Weights of a small transformer language model: width 384, 32.4M parameters.
Each number is 128 + 32 x the weight over its row's rms, rounded and kept within 0 to 255. Layers, rows and columns count from 0. Numbers have three digits each. The size before them is the row's rms in percent of the matrix's.

# up: layer 11 MLP up, 512x384, rms 0.0802, rows 445-484, columns 288-335
# down: layer 11 MLP down (transposed), 512x384, rms 0.0617, rows 445-484, columns 288-335
# gate: layer 11 MLP gate, 512x384, rms 0.0756, rows 446-485, columns 288-335
up445 095:182086083095091124169142136159106094176176076105114082143179128099158180169112120121074101141122050157100152108109096135078084101110095139121131
down445 095:093155111148119122158128090159117146188128088129150063188115137162107219094125086098149123092135169156191089098169131103137172115104173133132110
gate446 099:127100091156149124118136097151136132050099091108110118229099162173093120135124131159104152085141151161104143137140133144141135154119076112102213
up446 099:153191137114143104176204118159060156121148136171125101135142117116135125124065149191052122145189096109134132126117153092204158136096128132123118
down446 101:111149113097168229144188155166164150177131187141118160089172121088108127154163136115086153088134145116144114141114146163121164205144129078145075
gate447 098:186119118154137118139137100149152150115112094092092136104058126155107096175178106154138101104180139136141115183096142112159054140115110115134140
up447 099:126104125169114118097102203117149161130103125116110153135111119137137111103162091102154158072170141089118133160167095164064163144210147116088164
down447 094:165133138147133090082130105171138088125126086166184173091133151150110146161155108092096152091126113119155140087131179145121139125170173067125090
gate448 107:224164149150109134133151109138118214076153137167172115064095137135122098094129075156130111182157109156140130117112103162135175091111176113112174
up448 098:153104182098135150142149158144124082163108125152145136098150206082060111127118124123157108178173142102115176161106129106099106154077173096120198
down448 099:091153163110145172126104177186153081155119165108120171137136136111182152160090205089113103160105113125111129072133103141124177153117127099126105
gate449 100:105107126112165185137089144168126157117176145134067113136106121180102126154151107127132151126148133140203107136150128159101123142087123119053118
up449 097:158191169125155095150075109135103105119196121133155145168171169102134193136150159090132126128110165129118089147132050097109105096113155157127119
down449 104:129121116129107084157127158133144174090107099068161168090142141131112154129099135112134165144093098105128085149067066129115131143129154180183105
gate450 092:066112103084128091122125138090159149115127130120132184084124075120137236135148112126114155137138141126133089162130064214111133119122078060147122
up450 090:145098150169054160193169137112166186092091190069180128147140180118144140122170109095099141125161144142117097150105183116123159142094078111144151
down450 087:091123130095136097122039171155138151113134150126148179148066138138191128091124047163119107123149127108148117072168144127136158197143106110133202
gate451 102:157062225105108147101107116073101163098193138114178175185135085124133119101128105181159154136070171130156148102117093077119161118125143135168145
up451 111:104088156105200081112123123096133162157134091086118133116206081161096094119153140120075151150129132090114161116136178139134110157139164108147102
down451 109:140079150098129115114147125114180101133139144086148130116101124141134117121070104121152175135056121151140129100088157123107126115119118144086079
gate452 102:170139115159134103085156138112147097120167122128105108109096177133076105079146140170087098103114136159150155111077134133162097130162118106075049
up452 105:132127137118142142108151111173111114189120135131122130188159131080116160168041089129127122123112183083091140089123104142089146089175172123163150
down452 102:155150089157078102143141125136177109073097111119191158087124137130060053122135126186092096136139098136107142130113141127147137141163103129047115
gate453 099:106135141156146074100120193167133108093107137140107151126151096172111211122099115133121078068160160139142120098126092123098173127111202103094097
up453 101:165090123152143118089131144141154164118165154138139113152140116171116085135118119145144127157170133095172066096137169088178127119138129160079069
down453 093:123113111090140139153066157091104120142113095129109182137190110052163141107131156115182118153137123085125158108139102148128175142161107177131158
gate454 105:128135155134054135135136064144135113151135101197080119135102085086094149175122087159085090170095131092154187101087093137134134190161233124148152
up454 097:063131133127168128108138120150091090144191128093084127135151095106124139093146134162083078137175097148167136153100083102162148140173173132123095
down454 103:143091140142144113139135148127124150113143139141122142157142120122129184110129175098152118146070103136209102205132119197132059182059143158104081
gate455 105:112077104155151126144119180109098094157156162135168227079048112115115116102143124065120140151152103146159090194135093125090114114106135116163157
up455 110:146139122158157123083120130114153123105115191110131096140160142115142140147098187171110084083129129114114176076167100143202127152152181149121110
down455 107:142146156084110105088126164117097128127112120160139123114094172128088075140133151142154090151134131186160121085114155122110125103084138135108154
gate456 101:140068135113146125162217085159096151139139147145113109145131133155136171074140114184156101129154129166148101148090069121051107134097125108128175
up456 097:087080136101181160172108092158100089151151122167166152162151174127096114096103161139049143047074159077148067107095136113156127137139139191088183
down456 103:174171131139117160133140114145116106102143117185109129109083160176168147155159107045127166113151128114132136182204103102091125184108083112119073
gate457 100:116156182165079161119104127137119111121114126142190121119128137205189120119207130104063128093081134119124106042123160140067107133133149107152129
up457 101:151142180170173137139090115114130143158127078169133198094185110157078137096164135129097121153126104126167119077096118132081121153156100086139115
down457 099:174144118192143092052132128166091127169171149151140139133078133134105097076159153146116122123108169163103126047116154092117119079127150141151156
gate458 104:156117132165166122103112125150102132144100168128169165183189096125120086114073147154108139160143110129137081094107107092079171105139090201102174
up458 095:082130121101078158053089114128180136101119136152113045100117143122125098169147100146160115121092131113105155138142146071145102131066123156133145
down458 104:064100107153126106136134125139130144121096086232118076141126073135191111117185097139086149116148166133128144147179102128139054175131102102150112
gate459 097:152099158078118118130163115143119134088139105176152137123134162176130087084170101143155128128133173110169173139159084023099139151031115133143174
up459 095:113130136161103142112152144143141183107129059131154030132118108166102083106150112161114122160157092182143113066171082072106092189142078141074147
down459 103:126176091159130192126168138145139099162145158160134078109176078128146141157125141128082075078149159115109109094151135156113118101119188143130161
gate460 100:138143111141139092112190123192192101097139148094153122134178123214042093130140197108089113114102085151176098158088183152168087152170125120123157
up460 106:091143135111084142089127135118105139153173097144238119095130150122100134136072176145110085133141148116108125121146128150072107145126184147105123
down460 108:123105123111160121120135106137174093125140119098151138133109098148088136147160046096155144115145104110142079131095119087091117109125139107186160
gate461 095:102100187098139178099132103145106143131118095154179081100077115132085142110151162145132167082099132136159164094140158124106096152127092166146084
up461 095:129067136074142094120156121075142163115136116120146134096155069122128144136150116106124153174119116142159148106152118151120094135182129095119166
down461 098:170135120132115157156104145128168129146124127123033089116172119125147115144112120149101076067130140154090191117104127114119160097097140120123115
gate462 101:128119129103117148144043174119112119115154152150087132167101136115144152102140095116122082086128141102097168137105093127150113107140143133127127
up462 099:102059113112118128127096094119125150141165070091148075144134146195196134173084145119126042113072163143207152161164070185094140151146156110149157
down462 100:141129117146124129152079179126070140128116126175156151143133125049091122064111055127221150118155196075100142127125198155137126165125154146140108
gate463 102:109138177130192118150145118146093175133163143132068213164170138112156120079155144150113079165122147098173130087129118144110170047086129161109139
up463 108:071130187156173118150128114154094148143109146137124143095111114126155118132178105109185077101140133127143172123145133169144126209050027110103084
down463 112:105170087107067097119125134130105096137110119139097189167172128124136085129149087138111152182116079078183112110101135113140135123165170149110180
gate464 103:154170093177098124064137146134168139107113097158138139114123123192072146144109097097094141147176128081116113130063197110128072173122072097123113
up464 097:092109156142150073167060110122166114193150179138180148135142139172151104158126176179120112132128154133178167106123178070138106140154089139141138
down464 099:136139097142155117117073171143098156076149078096131160193141155093090102104163097116103134155171152141146109141119127170136123125222091161127172
gate465 100:164129086139108102130132149197116142151110039074122102188133160123145142124115102086115099172092143127096121065080130111093135130130149112179137
up465 103:161134105083145099128113151114145147123164126156143084086131051094073185136120112152105146151178111117098101079158123193146133175125148095177128
down465 098:122199108086146127113131106174132100164098117148124123137174161137122080120157122103131114150081111129169120173097119155092101055098127104194127
gate466 103:127125107123114103127145138111161149153097108141145086086144107160085166149132168184099132144121074097141114065055131125106069156169142121129069
up466 097:114139073120148117174117152099087117093188146095145103175101121128142136092092165145160150131120158164127198142148174147105156160061127140057129
down466 098:129099183056154118155118180163126163168111114129131154140103162185131113199079187098094095090090065099141106193163085172152103086141067130164133
gate467 100:162084122138118139121097128129105155117045084131078173108154137165176148164129123107129161087144096140118114132165124160102148125132158132151126
up467 102:157159109086172144110211143151082140118197125128106097125096156086154152124142159122133116143132135083106115113110099074098152162106093116147101
down467 112:111125133207107089125123136142123161106066122084159121113129097171132173171137182111105149132140138116126120180135203075091098095129108133103137
gate468 092:129133143120189178087180120108132159237182108168088087124128091133139143113143172131091073166110125153116076121146102159127175088139175061111163
up468 089:131114155090077064118151093065115150164098093084169100066111177136114128103157134130107186099100146141106103113083179177217168165097139163150125
down468 082:101181131125169110121105147150121129092183157122136125139063152103174114073088045105074081180093114100095128110172141085088146140144081097059146
gate469 106:121099110124193069147153150104102118142061098129110090127150112125129122129119152147223102145142118173196119136148101109160144099088132096152211
up469 112:114149085115138116091169164155107095136132126090128142122098123131168168162124098071206141094144128122154165138107117155168124091082099158117103
down469 117:054144208143108112122136129118137066101136115065111060136053069130160107103159136138161180095195108110103069129088112128134124136110081103090098
gate470 103:168117127124128153104130141126126118145139076089165176131134133147147078134144135145120078110080182044116138069144120152115126117054080167137121
up470 097:087124171130183155126151071099127127119133120109141120155111141170124065134182133138103122098019159207149119233140123154101137152154129117144151
down470 102:136146111144144102141090178099174095089128124125093185166105115104126154117116086073131110142118090106087138089172140133040157132100121158143152
gate471 103:175105095123149168143130106133230195140148120182078098131125144153128168127119107108036122087140193138119210096137092114125075050147114103136201
up471 098:135138072140120115135120106109182079095141128138138122082106163131126083107140144101080173052127166189130113097114158075138127147131133075090075
down471 102:110158107137131175120160080090157178213155125111117159182144126102116117178128125134120128154167186168114124139176050098100162158150156132136151
gate472 098:144106103049148178160132189138192147115064175144183149162120153174115220094112118098104104132129132146113167130127127167124103145124145180076132
up472 094:099105128081066166098129215180088115153119138197152126133120167160193101180141096106138156148104137163113118132135134161197120093083135082166116
down472 094:087179159141147148143119154134152124123132182088083107129083172134097128074099087139193143102134106152139114121145143117074086137118050200093179
gate473 099:083102126121129111086129105120089178158134147165114108115115108134130120178191171084138147105150178098167109114086127133142160100103091065083186
up473 097:097202166127129126127139184105125167175135131154183177095142154197098172130053089182127100107138143125121082138120143118123123098125133104068147
down473 100:123091090109121096122191117157178098121158105101140111155102046086165035124123124135168151130077113109123168126111135154130143096137118113167130
gate474 100:157155196108144105089099141164179108085176140101101162093088145142092171103145111116119082098100165094123105110107095131111083134110106148139084
up474 108:132115148033142093173137155192166114176183079119148079165080094098125072101149184129135142083127190121150083154153115127143118121113192087166134
down474 098:116123144122111100128133136166135155090142142134044189147103139133164097106110141118126116145082140148094147103138112094138096149165113136149138
gate475 096:128126150135060133128113124073159078165149117145155172079152166145154111102113094120112114157133130149117133166132148135162108163117122135155122
up475 091:124072143107130123098055069133151124129108132182136086088203141180138144173170151147118134094054175158098105133047106074116165084044085102100163
down475 091:091168141152127202107118165102151102121145169123072147200104090134080150044125112089119131142148120087176137157138137136189140183207132122149158
gate476 104:147121176117132071137155047159124141155106149169146205123103162131105132096151115110134131144123132079061171092098142141119129092095113129164117
up476 104:169091154162142134129131142140144159129101097138146141180118138168114086168071156136135146122142106082115143081133098162154175081113125131147131
down476 108:086142147097077136153110131095045132086109091128073118128154152128140131086109116088114158105098106104126118135134131130144161119189107158136115
gate477 102:143134138101181096121108124087188170139110132150136143114149165161162187087086143115107156121172115132108085160080089141130102146087108109205093
up477 098:136140157081145107126105108121075130121072147050174108108125085153147140138126134154188111113139133065136130127091152121127114065102135119171150
down477 106:120146159150121091138134102133157118170135112125113052148135147172149092124155087150104169135221148112159155112157091138118147104147136131142117
gate478 093:162093124091114139103129185151135167151176129125140161138146146108122106169154125089149136096133118118122174136107084128096064169144128157170124
up478 104:148136162112113148123137137115140069143111142144130084103128155128091134101114118174126104195124096114185138107136124148133148061127135113118185
down478 105:147132153138102106165170122150140143146090088091142109154131175167094132115154180151124139099105179131216180119128077129100093072139123136102145
gate479 098:101131140087151135172119129141115019137100086148000132130078104099093094128129187081122165109161185119120051061165147161145133132152150150089150
up479 097:114192119094141156131143161102092135151183107104151104145121167177126160136103162134151094166145168137076123126091106143143115152123102150169090
down479 098:154116151161122104111039138206096126168106122183115155143132119199121144125094121130076132081195123131181068073136191096084174136150205156139151
gate480 096:105118136155159135143119112157122085067073166157071171168202130131100136118150109151119080151086145140129142099119113168074091102148159176127124
up480 095:130146100122145152110121086143134071135089136085161087140124136090132166164128125039193145146142148144118107141124112060110120092126163144101115
down480 097:182143104127127154133149115156108122154152094129126128129110109144132065148112149111153148137109022098093117127124117150133137132139135132203128
gate481 102:134142102126121153107145197156159159159117115123133100180128171181121151069182164099210075140120105114132125162164063124185134153124125161184151
up481 104:101180142130087099160151139144126127115099142207150136084135152188107137117211110098171130129167113183113183151097160130159132123151154165092173
down481 100:088199159041111163138122136139121095110160198129089171134078159132135102115163103109113119082126101121115053110153108083126138161118106141141077
gate482 095:108152175091098103165089142153082149090141106125121138131170030168129145120151150112053153077125173151141078073094099178103121131082152092105127
up482 098:111174107151096081105113180150068166084132185111085130141190096124141138086057066124107162074130139163122144080069132175129143101142123173118109
down482 101:120086156144164128146129194107182086136117110180134141148099170138129130140121146129124090164157128109128128094130093128095135141079156144102190
gate483 099:155178133135147130150166103114094141182129112131155169072098143157170102138135110170105102089115113137152138191156149109133102095151121076123144
up483 102:125101085116136135093103157114092144124130119119138172174072071120172148117171134130114123187115080152168093060104156218162165076179190059135131
down483 107:060123099130136107137127156133163128157095081110109138120144088164079080111162175195144145085155111054179131161124118112134138115130130122104136
gate484 103:147113153175110132155120053159104097187199130092144105128080141098090134152161111157112124142133164086125085198148119159148096098136129110186156
up484 094:143139092159081129116119156240113098126151197116186162111172126112128117140135112072170172141141123138149129108104150169085101096095117151192078
down484 097:149128092118116147095165112105105108083110093156174140109111142108151142138133148183098113159131101082116146119145073098169139151113148130120131
gate485 099:140089077152120109063177084067117108091177133075197131142182132135128137132093109148117126177088141143158167145156147090180097143106137051161112